config.toml
num_hidden_layers = 17
hidden_size = 160
head_dim = 32
vocab_size = 8192
extras = ["capped logits"]
init = "uniform"
init_std_qkv = 0.045
learning_rate = 0.00445
decay_fraction = 0.747
batch_tokens = 65536
max_seq_len = 1024
doc_mask = true
Each number is 50 + 10 x the weight over its row's rms, rounded and kept within 0 to 99. Layers, rows and columns count from 0. The size before them is the row's rms in percent of the matrix's.

# layer 8 MLP down, 160x512, rms 0.07, rows 0-108, columns 384-447
098:50 45 61 43 61 66 40 41 22 46 37 50 58 51 53 53 48 39 46 41 31 29 59 40 58 49 49 63 43 65 21 46 51 56 44 60 56 57 45 67 44 68 43 32 49 39 51 52 66 57 74 49 52 41 50 58 40 49 47 32 52 55 59 53
100:62 54 51 47 52 72 51 80 54 50 42 52 40 53 50 55 63 45 43 40 56 58 56 51 54 48 55 40 41 48 55 39 40 48 50 58 64 45 63 38 49 48 50 56 63 31 47 54 53 47 37 33 45 57 41 62 61 53 58 65 58 67 52 77
099:42 42 45 64 44 51 56 60 42 38 44 47 54 53 49 45 69 54 45 60 53 55 50 61 54 31 59 36 51 48 33 42 51 58 58 41 45 63 46 58 60 40 40 38 45 38 62 47 34 51 52 49 52 51 40 56 56 55 49 54 59 59 54 47
102:65 64 62 43 58 60 46 57 51 40 56 58 54 56 58 53 45 36 42 61 34 50 36 61 60 40 44 49 54 22 51 55 46 43 49 52 58 44 54 46 47 38 34 52 51 46 45 53 33 47 60 53 54 59 60 58 55 57 47 40 61 63 49 53
100:41 45 53 58 51 35 43 46 66 33 28 23 29 56 48 36 46 61 61 52 38 33 48 68 47 50 46 44 35 64 51 53 47 78 48 46 52 56 55 49 58 44 33 54 50 55 44 40 37 57 39 52 52 52 60 72 46 37 52 41 56 30 41 40
096:37 59 53 36 57 57 56 42 40 61 51 55 37 43 50 45 50 49 42 50 49 41 40 61 44 53 59 44 73 47 45 52 52 32 57 36 51 48 63 56 60 41 34 31 41 45 46 54 61 41 56 61 48 38 60 32 37 47 43 42 53 46 55 50
107:49 57 59 26 66 38 57 65 46 63 51 49 55 49 48 61 62 35 56 65 64 39 60 59 55 39 41 59 47 62 60 25 45 51 63 55 37 44 68 47 44 36 59 44 41 46 49 54 50 52 46 71 50 52 51 51 41 48 53 47 42 55 43 24
101:70 30 61 50 41 53 38 50 47 55 64 54 50 53 60 42 39 43 38 58 29 61 46 57 46 57 55 55 25 54 44 51 52 43 60 44 59 56 56 39 71 39 56 63 48 51 58 61 53 46 43 42 48 50 57 79 50 59 51 40 64 55 42 49
088:41 50 35 60 57 52 62 47 66 53 29 54 43 56 56 63 57 49 62 55 58 50 50 64 57 58 38 51 44 44 57 65 43 31 53 38 49 75 42 52 39 55 52 42 45 49 47 60 49 65 67 38 63 39 54 38 45 34 46 48 59 54 59 62
100:40 70 45 44 49 58 50 66 68 59 57 53 43 48 56 57 60 42 33 45 56 47 49 65 55 37 63 57 44 59 61 48 50 30 38 66 42 57 38 42 53 61 58 50 66 66 59 66 54 50 41 34 52 62 42 50 48 63 46 59 44 51 59 52
090:56 56 45 65 47 59 61 44 41 48 32 49 35 42 39 42 43 57 56 41 46 50 43 56 48 51 66 43 29 51 41 52 55 51 64 36 56 33 39 57 37 54 64 46 46 54 30 73 53 54 45 45 58 38 46 39 52 53 44 33 63 26 50 48
092:59 44 57 33 53 54 54 44 38 41 53 35 78 38 51 51 79 44 60 55 53 31 50 43 48 42 40 42 49 57 52 41 56 39 43 69 40 59 66 42 52 45 51 52 69 54 46 72 61 46 50 41 44 50 52 55 31 66 44 40 65 58 48 63
107:29 58 59 58 45 26 55 55 49 56 48 81 41 43 57 45 46 59 38 55 56 62 30 44 49 54 64 49 53 58 56 62 51 42 43 59 76 53 62 55 65 51 66 49 50 55 59 48 37 56 47 54 39 59 39 62 53 65 56 64 43 43 48 38
097:52 32 59 26 56 36 48 36 45 61 39 61 49 59 51 53 60 34 54 43 45 71 59 51 49 60 29 44 42 42 50 40 54 57 45 40 50 44 44 35 50 49 60 53 58 50 45 45 59 46 42 46 44 43 59 47 38 80 46 37 37 47 54 45
112:74 52 54 52 49 52 57 50 60 59 25 50 58 48 36 46 59 60 36 45 43 45 30 63 55 25 56 44 56 56 38 51 52 60 58 54 42 54 66 60 47 53 48 46 40 45 61 48 40 51 66 40 52 55 41 38 64 49 56 52 65 46 52 50
100:71 52 53 41 54 54 53 44 51 41 55 72 70 52 47 55 65 44 46 57 51 55 46 37 54 45 47 46 55 54 47 62 48 44 63 50 42 47 41 45 46 51 44 42 28 57 47 58 54 49 66 54 45 51 48 65 44 59 58 64 53 61 45 68
100:33 68 47 47 52 50 47 54 55 48 64 47 54 50 44 63 42 54 53 49 28 60 50 63 52 48 45 70 55 43 38 65 38 65 35 48 37 35 45 50 36 43 56 48 59 66 52 66 49 46 50 44 52 65 68 72 54 59 60 46 41 54 57 57
103:44 32 60 39 53 38 50 45 47 51 61 59 46 48 60 42 56 65 44 46 67 62 36 62 54 47 68 29 33 36 61 47 55 51 64 41 66 52 53 61 62 31 51 51 58 52 52 51 38 49 35 50 46 46 40 64 45 77 56 33 73 57 48 43
110:37 41 40 66 46 52 59 57 57 45 40 55 24 51 50 42 63 52 37 42 38 56 67 54 50 45 65 53 50 56 40 64 53 64 62 59 50 39 61 61 37 47 38 56 25 56 36 30 56 42 35 47 58 41 48 41 46 58 49 42 56 73 45 39
104:57 42 61 48 47 56 47 61 39 56 40 49 63 51 53 58 35 40 46 41 61 42 39 70 44 43 55 51 52 55 37 49 50 48 53 45 44 39 51 32 53 43 47 65 58 46 67 56 50 53 57 71 54 64 53 34 46 53 42 31 50 57 53 62
103:32 56 37 57 66 37 56 44 40 25 70 30 53 50 64 63 42 30 43 43 45 36 49 52 46 53 59 56 50 42 48 47 47 61 31 59 66 65 44 57 51 38 48 41 51 56 51 61 47 50 47 45 44 58 55 53 41 40 51 53 50 64 54 34
100:55 49 73 67 50 55 44 46 49 68 26 46 53 47 50 29 42 55 40 47 48 67 58 43 45 54 47 68 58 67 49 51 54 67 52 53 51 69 43 61 49 57 56 46 46 52 40 50 57 57 62 45 46 38 50 56 44 54 47 57 58 47 47 27
098:50 55 43 45 48 57 36 51 49 40 66 67 52 52 68 43 50 57 41 32 38 45 48 45 48 57 62 59 65 44 53 69 45 59 29 54 65 59 64 56 54 57 47 55 60 62 68 43 33 56 56 50 43 58 54 44 35 28 46 43 54 54 51 51
103:48 46 57 66 49 70 45 37 57 44 69 39 50 52 43 46 36 52 44 61 65 47 56 59 45 66 64 52 56 66 37 55 53 45 60 42 56 47 57 59 60 41 54 41 41 66 50 47 58 57 49 53 46 61 52 51 44 47 53 38 43 36 41 53
099:45 50 34 47 50 46 44 48 43 71 42 55 54 57 51 47 63 36 35 52 47 57 44 41 48 64 44 57 54 50 49 38 54 46 37 60 40 45 54 52 46 28 37 34 48 36 43 32 47 39 59 53 53 46 43 49 47 71 47 40 44 65 49 49
095:72 36 47 52 47 44 56 60 53 55 50 45 62 53 60 38 29 42 53 42 33 39 42 45 50 53 54 49 53 34 42 36 51 44 48 48 42 45 54 55 50 66 54 59 51 43 34 54 52 57 40 79 58 58 58 39 59 48 56 59 33 50 38 47
111:33 39 58 77 37 55 45 56 47 27 57 47 43 57 51 52 25 53 48 48 41 39 45 47 48 42 71 41 45 53 39 49 48 50 51 56 46 47 42 52 36 56 46 40 24 59 48 61 50 40 56 37 43 54 44 56 43 45 53 64 59 69 61 65
101:37 39 45 43 56 42 49 50 35 59 55 52 61 42 49 45 63 47 43 46 53 32 54 41 51 40 29 30 70 51 33 57 49 62 59 51 38 55 60 43 52 36 52 46 44 48 40 58 41 49 45 52 52 40 43 56 44 40 45 52 24 58 58 66
099:37 48 58 44 43 44 48 37 61 48 35 39 45 51 49 68 43 55 59 54 41 34 53 55 52 50 54 51 52 49 52 42 51 66 72 54 57 40 53 53 37 60 37 60 67 45 32 37 56 41 55 46 50 49 50 47 40 42 46 42 53 41 54 46
099:54 56 51 40 54 41 53 63 36 46 40 50 54 48 51 44 57 52 53 47 52 65 68 54 55 47 57 77 46 40 50 50 54 55 58 66 42 49 39 35 61 65 69 47 65 42 34 34 39 41 53 47 61 65 51 37 57 58 52 50 60 46 43 51
101:54 35 41 51 48 60 62 56 39 39 64 81 30 49 42 45 35 38 54 40 52 43 69 49 43 48 60 32 61 50 48 60 54 47 50 58 79 55 47 51 51 50 54 43 09 55 57 50 61 46 41 53 49 62 59 32 48 64 54 43 36 35 37 36
099:52 40 47 61 47 46 58 50 55 38 64 50 56 54 44 61 35 50 46 45 63 75 44 45 58 52 55 65 49 35 46 40 45 49 56 51 66 40 78 54 43 56 45 50 50 47 39 77 61 51 43 58 47 47 60 40 52 44 50 69 59 51 38 48
104:45 42 48 50 58 47 43 52 45 55 32 63 53 45 55 42 23 63 53 30 40 38 33 46 51 63 72 68 42 48 50 41 51 57 53 42 66 73 49 43 70 50 57 62 62 59 39 49 47 50 45 41 52 54 44 38 56 34 49 51 44 54 47 45
096:45 44 38 54 52 23 56 61 53 27 40 39 49 47 36 47 51 55 27 41 38 59 65 39 56 43 52 58 53 45 48 36 49 38 54 58 49 50 45 51 56 49 46 59 44 49 69 56 53 54 42 35 48 54 63 40 44 51 46 48 45 47 56 49
099:63 52 68 66 57 67 48 55 45 62 19 65 42 51 52 54 49 60 51 60 68 45 61 48 51 45 35 47 47 58 55 49 55 43 57 49 49 62 30 46 46 57 48 48 56 31 28 61 40 57 58 55 53 47 38 70 50 35 49 50 47 46 60 59
095:54 47 32 60 64 57 66 69 65 75 36 69 58 42 74 68 47 45 56 44 47 40 67 43 53 56 63 63 47 49 43 54 43 48 37 60 58 42 58 51 49 57 31 60 50 61 52 63 55 59 47 64 57 56 49 51 59 59 58 29 53 48 53 42
107:65 57 34 49 41 61 48 54 54 68 44 68 31 47 72 39 58 69 45 70 64 57 57 23 52 58 63 31 40 51 55 58 57 42 53 38 57 72 44 52 43 53 40 50 38 54 51 61 51 61 51 48 49 52 47 45 51 47 69 59 60 35 48 62
104:43 52 46 37 52 76 37 63 19 57 28 48 43 55 58 46 63 53 39 18 36 50 68 49 48 58 45 61 36 47 43 51 54 48 59 46 46 55 51 48 68 45 47 40 58 58 42 35 44 48 55 54 56 46 52 52 42 55 50 53 32 57 66 26
096:27 60 60 43 42 38 36 36 49 28 46 35 27 47 44 64 47 42 52 49 55 34 55 59 57 54 62 52 45 55 39 47 48 51 44 58 37 47 41 28 46 43 64 43 44 53 40 42 53 52 65 43 58 45 48 63 42 99 59 49 32 37 42 38
101:59 66 56 32 68 55 50 52 65 48 49 58 50 45 54 37 61 62 55 41 58 47 47 41 56 80 39 46 51 38 34 58 49 44 65 59 68 53 54 44 44 40 51 57 59 53 60 63 37 59 60 47 51 60 57 62 48 55 51 55 41 56 50 55
102:59 42 71 42 57 60 51 61 65 39 64 36 60 44 48 45 31 45 38 57 36 58 44 62 49 62 40 40 59 51 45 30 52 37 33 50 56 37 66 41 38 37 63 44 41 49 54 33 37 52 46 39 51 52 55 39 61 48 47 55 53 41 53 43
108:50 45 40 47 67 44 51 51 41 47 77 66 26 46 62 52 43 44 49 60 47 47 59 67 40 53 65 51 48 55 34 55 47 50 28 61 55 38 33 40 62 43 28 56 56 42 60 50 43 42 38 57 52 46 57 41 42 54 51 64 44 47 56 61
099:60 38 46 40 64 32 46 44 40 43 43 42 53 53 54 58 45 63 51 52 43 29 43 68 52 47 40 62 28 39 52 38 54 44 58 42 49 57 63 46 51 32 59 41 39 42 55 49 49 66 32 54 56 51 57 53 58 49 47 42 66 50 53 46
101:32 54 47 45 55 40 59 62 59 68 41 52 65 54 39 61 34 63 53 59 54 54 42 50 44 41 36 39 62 46 46 49 55 57 38 57 59 42 53 57 57 41 45 42 41 63 36 53 37 47 50 57 57 56 49 72 36 34 54 52 42 50 56 59
102:45 67 61 49 45 61 41 58 46 64 33 49 50 50 48 49 45 64 62 55 56 46 42 39 47 72 49 40 44 52 40 57 50 50 52 60 59 69 53 58 56 57 50 51 41 46 70 49 42 49 53 63 50 49 52 40 42 73 43 63 44 29 45 56
104:67 58 56 50 55 36 49 50 50 51 60 48 69 46 53 63 46 48 58 34 41 63 36 35 48 33 60 56 58 48 58 57 53 45 73 44 49 45 50 50 63 42 66 49 48 60 60 46 56 36 55 45 54 57 43 77 47 31 63 54 55 71 44 39
099:47 42 62 58 54 49 45 63 46 58 36 50 51 47 51 51 54 44 52 49 45 24 54 45 52 53 61 63 27 39 43 51 49 54 27 45 29 49 39 49 54 58 50 49 55 37 60 50 38 41 52 49 47 57 44 51 50 63 63 72 52 39 49 33
093:73 44 47 49 62 74 70 58 61 63 64 64 67 53 53 50 40 40 48 49 56 47 53 41 42 53 52 47 49 46 53 51 43 65 66 42 51 53 65 33 47 45 59 49 44 55 68 83 53 55 36 52 58 49 45 65 43 36 39 28 70 48 52 34
102:62 49 32 68 49 41 53 53 36 55 51 67 48 48 63 58 32 62 50 46 36 70 50 42 48 66 68 37 37 51 40 34 52 50 46 43 55 59 52 51 77 55 58 54 53 51 71 29 57 52 42 62 53 46 43 52 46 48 41 29 34 48 38 58
097:57 35 72 44 58 68 49 46 46 54 66 55 63 44 38 43 58 44 50 65 54 47 60 57 48 59 59 37 50 57 60 38 46 55 57 37 54 43 37 49 40 47 62 53 38 78 48 65 57 48 54 42 51 45 49 69 58 52 53 41 54 59 35 63
099:51 68 49 60 56 63 61 39 64 53 41 38 47 44 50 51 60 46 29 58 52 49 51 46 54 31 42 62 57 41 49 41 48 32 55 67 38 40 32 41 38 47 63 59 39 59 60 59 47 57 52 54 51 49 33 73 58 68 59 44 43 62 54 34
103:29 44 52 43 56 62 57 47 65 71 58 61 34 46 42 48 42 52 44 47 59 41 57 62 53 47 46 54 80 48 71 55 45 55 65 33 48 58 53 52 51 56 53 58 38 50 36 47 48 50 44 48 54 50 55 57 66 56 43 58 40 45 55 42
101:59 54 60 50 50 64 56 71 52 58 42 72 52 56 52 70 50 60 41 65 62 53 39 53 46 36 26 47 62 43 38 25 55 46 38 49 39 49 60 43 54 49 62 48 48 40 62 54 39 58 36 39 48 51 50 59 77 39 61 64 44 56 47 44
094:44 39 27 44 41 36 56 43 56 43 52 44 53 49 58 43 41 36 37 51 35 42 62 51 46 51 51 51 52 55 34 42 48 37 44 53 33 46 46 52 52 37 38 51 50 65 35 45 39 39 46 51 50 56 47 44 33 42 50 64 55 62 38 67
097:57 67 44 59 57 37 50 49 48 59 40 30 63 56 53 37 40 47 52 55 63 39 65 35 41 57 53 62 68 49 40 46 50 42 59 43 54 56 39 39 56 46 38 46 52 42 40 29 59 49 59 72 41 50 35 38 47 53 41 61 60 52 51 60
099:68 48 49 39 44 46 54 63 55 66 43 43 68 50 39 52 71 46 50 58 58 55 51 65 47 41 58 35 57 80 44 57 38 56 47 43 42 56 58 48 57 43 41 58 48 49 25 68 55 68 54 51 58 60 44 62 55 54 49 56 45 58 60 60
099:56 44 56 56 60 65 40 43 48 26 69 60 45 49 53 58 47 42 52 43 51 57 49 56 52 51 52 47 52 55 55 39 49 52 37 49 52 45 48 35 64 52 54 67 55 51 56 61 40 45 49 67 52 43 45 57 46 30 52 73 33 48 51 41
110:43 36 58 36 50 31 58 61 51 50 35 24 23 51 44 43 53 55 30 71 50 42 68 43 49 38 57 59 56 40 51 42 52 59 47 59 46 34 60 56 56 44 39 62 40 57 62 55 29 36 44 44 51 61 50 63 66 39 59 54 50 35 51 49
096:34 54 50 41 42 63 47 55 48 48 51 56 45 49 21 58 63 64 57 44 52 41 56 46 47 59 50 50 45 64 57 61 47 60 51 55 52 45 50 49 49 40 60 58 34 52 59 57 54 53 52 63 50 43 39 48 41 45 58 48 34 45 43 44
094:61 65 57 55 58 47 59 55 42 50 37 47 44 53 46 42 50 38 52 52 48 47 58 58 57 48 39 38 51 56 37 56 41 60 49 39 40 34 43 47 45 61 33 53 57 49 74 50 52 53 35 44 45 41 52 44 45 44 53 44 56 60 60 53
100:54 59 59 54 49 49 49 54 64 54 49 50 55 44 62 44 50 50 50 48 48 89 60 67 52 47 61 60 60 38 53 40 43 61 38 54 58 50 62 49 43 51 39 50 39 48 68 49 32 53 53 55 58 46 51 27 55 54 60 73 52 49 53 51
102:60 46 58 52 45 60 48 25 37 42 50 63 57 50 43 59 50 56 49 49 47 43 48 44 45 62 43 41 60 63 36 35 49 63 64 54 43 55 49 53 55 58 48 45 62 62 58 51 58 66 41 39 54 46 47 40 54 45 43 32 60 21 64 53
102:52 60 63 54 50 51 45 38 37 63 22 40 59 48 50 50 56 53 49 59 63 50 66 41 55 53 58 35 58 51 34 50 51 53 36 47 44 32 48 60 45 47 52 53 62 50 37 59 41 57 59 50 49 45 43 54 63 53 60 47 53 51 51 56
095:63 57 47 59 41 59 59 57 56 62 50 46 47 48 47 55 48 48 51 54 51 46 51 59 56 41 49 51 54 53 61 62 60 49 55 50 36 49 41 63 52 42 62 57 27 44 42 50 60 40 49 56 45 47 57 60 39 53 47 43 41 40 49 46
097:49 35 52 50 45 47 53 32 49 54 37 53 56 50 64 64 53 54 37 38 42 58 58 49 50 37 56 55 47 43 59 37 46 39 65 47 52 43 44 37 47 39 45 54 49 58 54 49 41 38 52 53 53 59 50 63 55 56 44 52 60 57 52 49
104:65 30 60 56 53 35 54 55 30 51 64 54 40 48 56 56 58 45 56 61 57 67 47 59 49 46 53 57 50 57 40 49 49 55 52 42 55 49 53 43 50 49 49 57 60 37 53 33 49 57 28 48 52 46 49 63 54 53 55 35 58 29 50 55
098:42 65 55 61 47 38 60 66 41 45 39 42 41 53 55 41 46 61 51 47 49 55 38 52 52 70 41 60 40 28 39 43 54 48 68 38 48 44 43 51 64 59 66 48 55 59 32 49 63 42 40 59 46 56 54 50 41 37 44 42 58 29 46 42
097:50 44 74 44 51 52 57 47 50 40 45 50 65 43 64 40 47 42 40 50 71 63 61 31 57 38 40 68 48 61 47 46 50 38 41 46 41 46 27 53 59 53 54 41 62 43 57 45 50 55 48 60 55 42 47 56 62 38 50 56 62 48 56 52
099:55 50 34 53 46 45 40 38 34 48 30 58 36 50 48 58 73 59 50 56 50 67 36 45 49 44 46 40 49 61 33 41 62 57 41 53 37 57 52 49 46 44 43 48 23 34 52 52 53 47 38 48 49 59 51 57 59 65 55 67 48 59 43 31
103:56 50 54 54 58 47 50 35 54 45 34 67 57 58 64 45 42 56 34 49 42 47 42 50 54 51 39 54 34 51 55 64 51 32 54 46 50 48 62 55 47 47 52 36 53 33 53 60 52 46 48 58 44 41 42 70 50 35 46 29 44 40 57 57
100:54 47 45 45 33 46 61 52 48 67 31 61 38 50 45 50 56 59 54 48 56 48 56 64 57 47 41 57 49 55 54 44 41 65 55 46 49 52 40 44 45 67 34 41 47 58 61 47 56 59 60 34 58 50 46 43 36 58 53 60 46 15 40 36
099:25 59 41 45 40 57 51 43 33 48 41 45 46 46 50 65 74 51 52 53 34 49 45 60 51 34 32 38 81 53 58 44 39 44 47 37 50 40 44 53 57 37 56 60 49 60 44 60 44 56 36 58 59 48 52 53 57 39 54 80 53 50 55 28
096:37 47 23 59 45 58 59 60 44 40 38 31 42 47 60 41 64 51 60 53 47 62 48 63 43 53 41 47 50 62 60 29 42 55 41 40 49 48 65 46 56 55 50 46 55 64 40 62 51 63 54 56 41 49 46 55 34 54 52 53 37 39 57 76
091:51 55 41 37 51 31 43 37 38 61 68 26 69 58 60 53 42 56 52 72 49 39 34 41 51 37 48 44 50 50 43 43 51 37 62 67 51 50 57 57 68 45 30 62 81 44 43 39 44 55 57 39 52 56 52 50 48 57 53 71 55 47 52 49
097:52 52 38 43 44 68 62 37 62 54 53 58 51 58 59 57 51 49 48 62 53 33 44 48 41 47 46 49 72 54 48 49 49 62 51 49 51 47 65 59 56 33 42 47 51 54 43 34 44 42 62 60 48 52 50 49 50 54 46 59 64 65 46 46
095:54 50 61 32 56 50 50 51 59 51 39 85 51 45 34 42 52 51 41 62 59 63 59 58 49 32 52 62 40 54 54 56 45 62 33 62 55 49 44 58 46 48 38 52 63 36 58 62 53 51 66 58 57 45 59 50 63 61 45 49 59 71 59 40
104:46 59 49 25 45 45 39 56 52 54 38 52 55 49 69 48 46 43 46 48 30 45 44 33 47 44 48 36 61 47 52 38 59 72 40 57 60 42 55 34 65 52 52 61 56 37 33 60 54 34 33 54 50 58 47 46 45 31 61 63 71 59 53 36
106:66 53 36 57 49 59 55 49 31 61 46 42 62 44 45 51 35 27 33 51 44 51 57 60 51 37 54 35 60 62 45 52 53 30 53 42 49 53 54 20 63 65 38 45 42 49 38 53 39 49 55 45 44 50 50 45 68 57 51 57 64 57 50 47
102:52 39 56 66 45 59 55 62 53 29 62 73 38 56 31 45 41 57 48 73 58 47 64 53 47 55 56 46 64 39 49 55 53 55 62 49 45 68 46 51 36 64 38 53 47 47 43 31 70 36 58 69 57 58 59 33 56 42 47 56 40 55 54 54
097:53 49 61 54 59 31 50 43 49 74 39 34 52 52 47 42 56 34 40 53 44 32 39 54 53 38 44 48 44 46 41 52 56 49 42 43 49 60 28 49 40 55 63 41 58 33 51 45 39 66 52 57 55 55 58 62 62 50 42 42 54 54 60 67
094:22 61 39 49 45 31 51 42 43 48 37 66 58 41 66 56 46 49 44 33 42 41 50 21 46 45 45 37 44 48 49 42 53 63 47 54 64 49 44 47 48 47 40 59 82 31 37 53 62 42 60 45 56 55 54 46 47 41 49 48 47 60 44 64
094:54 54 48 51 59 55 59 53 47 56 40 46 64 49 64 75 41 58 54 49 55 55 38 41 52 59 53 72 57 57 59 42 54 38 59 49 49 58 44 48 68 48 60 48 62 48 29 48 54 50 43 61 56 48 56 38 69 50 46 51 49 49 49 40
098:40 59 32 41 38 45 55 59 71 55 88 45 45 63 61 59 67 45 59 51 69 39 58 64 54 48 71 54 47 73 56 44 46 32 47 40 60 62 50 56 48 49 76 36 57 38 59 44 46 59 42 37 46 59 48 57 57 49 45 43 39 56 46 65
099:54 42 57 40 50 57 55 60 28 49 60 50 60 52 40 66 56 36 73 33 37 44 45 51 46 48 44 54 41 45 43 54 54 43 33 54 56 54 44 52 64 44 59 72 62 48 39 52 60 55 52 64 48 40 54 35 53 45 40 42 54 51 67 42
098:37 72 57 38 40 41 48 65 59 32 74 49 55 51 57 47 53 53 58 59 49 53 49 55 55 43 47 69 50 67 54 40 52 45 60 52 51 51 71 62 73 57 35 32 73 51 44 52 55 58 47 46 55 51 53 53 41 65 52 67 46 45 60 68
100:44 47 32 45 57 61 55 47 22 46 25 65 55 55 58 46 46 50 56 37 39 60 49 29 52 30 64 37 13 47 49 44 53 35 57 63 54 51 53 49 58 36 56 58 34 40 53 52 56 59 52 66 48 37 48 65 34 69 47 40 38 55 55 31
110:49 51 63 50 46 48 57 53 43 63 37 66 57 50 57 36 45 56 51 49 50 61 67 61 47 55 47 57 63 69 48 38 50 74 55 36 59 59 58 56 49 56 27 48 64 35 46 62 55 65 36 71 46 40 57 52 39 11 37 33 35 34 47 37
100:29 40 76 54 58 50 47 52 55 49 53 37 45 41 56 56 52 53 51 44 47 62 52 58 58 55 35 37 69 50 57 54 48 55 37 52 41 46 62 41 57 55 49 40 62 65 23 45 45 43 51 53 55 48 41 42 61 46 49 49 45 42 57 50
097:57 44 39 43 42 59 70 39 61 61 33 56 36 50 35 42 62 52 61 55 54 69 44 38 47 51 64 40 53 48 51 47 40 51 54 47 51 56 26 47 55 56 69 59 55 63 52 52 54 53 46 37 50 41 40 39 57 50 53 56 42 66 54 62
100:62 50 63 49 44 70 43 29 45 45 29 42 43 50 31 61 61 50 69 28 54 42 43 55 51 62 47 56 67 45 38 42 47 39 46 39 51 57 34 47 62 55 51 61 47 63 39 77 60 55 36 57 55 46 53 47 53 37 29 44 50 62 42 63
106:57 27 45 73 49 56 46 34 30 50 22 41 43 47 54 51 47 60 46 33 60 40 56 65 45 63 60 39 59 53 58 27 57 51 27 35 64 53 60 42 65 34 32 53 61 50 44 52 45 56 38 61 46 25 48 64 45 68 44 61 36 19 57 44
094:33 42 58 34 64 37 54 46 48 45 46 41 56 52 44 40 26 57 35 61 58 71 50 42 50 57 54 54 41 37 30 74 57 36 54 70 48 40 71 43 47 34 46 38 46 49 56 48 45 48 60 36 44 44 48 55 36 53 49 40 50 49 41 36
101:46 39 27 43 54 42 60 43 51 40 39 44 39 46 59 68 53 43 45 51 48 56 54 64 48 60 46 50 54 54 50 47 42 69 42 48 42 35 56 45 37 20 63 56 36 43 51 52 53 43 33 52 50 43 54 69 43 55 38 54 73 52 50 25
104:74 48 71 51 60 69 61 58 55 44 48 43 66 43 57 46 54 62 44 46 47 64 59 37 46 49 57 46 47 36 42 47 45 70 38 44 57 71 45 59 67 56 44 43 18 63 48 62 65 62 50 54 49 45 52 48 45 49 43 43 48 48 51 63
102:39 55 43 35 39 49 61 57 35 37 60 42 58 47 49 30 57 53 57 44 62 50 61 49 49 40 65 46 44 64 42 46 47 36 49 58 63 53 58 54 37 41 54 50 12 55 54 40 42 57 46 40 47 65 59 37 69 48 48 68 71 65 53 43
120:59 34 58 64 36 47 39 40 68 58 59 63 57 52 55 40 51 59 51 56 54 55 52 55 51 67 56 50 44 63 47 46 57 46 65 47 50 48 66 51 64 53 52 32 53 53 48 63 48 22 41 52 46 47 58 31 47 45 65 51 62 34 48 47
094:60 31 58 43 40 41 44 58 59 64 36 50 55 45 45 49 52 42 57 33 32 49 59 45 42 54 38 53 45 80 46 52 49 50 35 34 41 36 70 62 35 51 51 46 43 42 32 66 53 37 50 45 43 54 38 61 59 63 48 61 59 56 54 61
101:49 49 32 64 28 55 30 35 55 45 59 53 49 56 45 62 53 64 49 42 56 58 34 29 49 51 53 61 62 49 55 59 51 51 44 54 51 52 52 43 58 46 44 64 61 54 43 48 49 42 57 36 51 53 33 42 48 63 53 45 47 38 48 61
097:64 37 49 53 48 55 39 40 71 55 67 59 41 47 59 45 54 60 47 62 50 47 53 61 55 47 52 45 57 58 49 62 45 47 58 35 46 34 52 43 51 55 39 52 53 20 37 70 24 41 38 50 50 63 50 63 51 48 42 67 52 49 61 47
095:51 39 40 41 57 63 43 53 43 64 36 54 66 39 39 51 38 65 38 53 47 49 55 53 47 45 49 55 44 26 66 49 53 44 44 55 47 42 55 45 61 51 41 53 55 57 44 49 37 38 45 46 45 60 64 39 59 58 57 58 37 55 57 25
106:63 58 44 51 53 47 49 38 68 40 34 40 51 50 53 58 57 49 56 45 60 24 64 47 58 28 55 62 61 43 62 34 55 43 50 55 41 36 62 37 40 48 37 53 64 53 47 46 51 49 49 50 53 61 50 61 59 48 52 51 45 58 52 40
099:48 52 55 37 48 78 50 51 48 38 42 53 58 48 50 58 54 47 57 51 58 33 46 61 48 50 52 58 56 46 53 51 43 57 45 47 40 48 30 61 48 57 56 34 56 71 59 42 66 48 49 45 59 53 46 48 58 33 53 54 65 40 39 52
100:33 41 40 49 60 51 36 52 51 29 61 54 58 54 40 40 64 50 56 40 74 51 53 49 45 37 51 43 31 63 48 52 50 73 40 63 58 44 52 64 53 46 44 50 67 49 41 54 52 64 61 69 53 50 55 51 47 44 50 48 38 47 55 55
110:60 36 70 48 40 56 58 38 73 43 49 47 44 45 33 47 41 47 48 37 52 61 55 60 55 61 30 52 52 39 54 47 50 47 44 60 46 40 79 51 51 54 40 66 48 52 46 45 51 62 38 53 46 61 49 64 54 78 50 44 53 44 58 54
093:54 54 56 48 52 52 58 56 35 69 69 15 55 53 63 62 58 44 55 42 50 77 52 55 50 35 42 41 38 52 44 59 56 44 42 49 48 45 51 51 56 56 61 60 42 43 68 69 57 55 42 47 48 54 66 69 55 54 49 55 65 49 58 74
099:34 38 36 57 46 43 49 50 48 37 65 47 50 48 35 41 41 60 51 60 55 60 37 65 56 49 68 54 70 39 48 40 57 60 59 50 48 51 47 51 46 43 64 52 48 58 59 54 42 46 52 52 51 48 35 42 63 53 49 62 52 41 42 41
093:73 54 36 67 53 64 46 51 36 72 42 50 42 58 37 42 51 56 55 40 61 41 49 41 52 53 26 58 41 57 59 44 49 59 39 55 45 46 33 49 39 46 48 45 32 67 48 52 41 54 40 47 46 45 42 45 42 58 50 57 52 42 57 30
100:55 50 60 39 49 53 52 59 47 42 47 36 38 55 43 53 68 50 54 51 69 29 30 40 50 44 42 33 31 46 60 66 41 52 56 37 56 48 65 42 43 40 38 42 48 58 57 39 50 57 46 40 47 35 53 57 44 53 56 59 63 45 47 66
103:49 49 58 54 61 60 52 65 45 33 23 46 33 52 46 52 41 48 55 39 39 64 79 61 50 41 49 52 65 64 50 26 45 64 39 62 49 44 38 47 49 62 47 62 40 45 62 53 71 55 63 58 56 54 53 48 70 51 41 45 40 53 42 28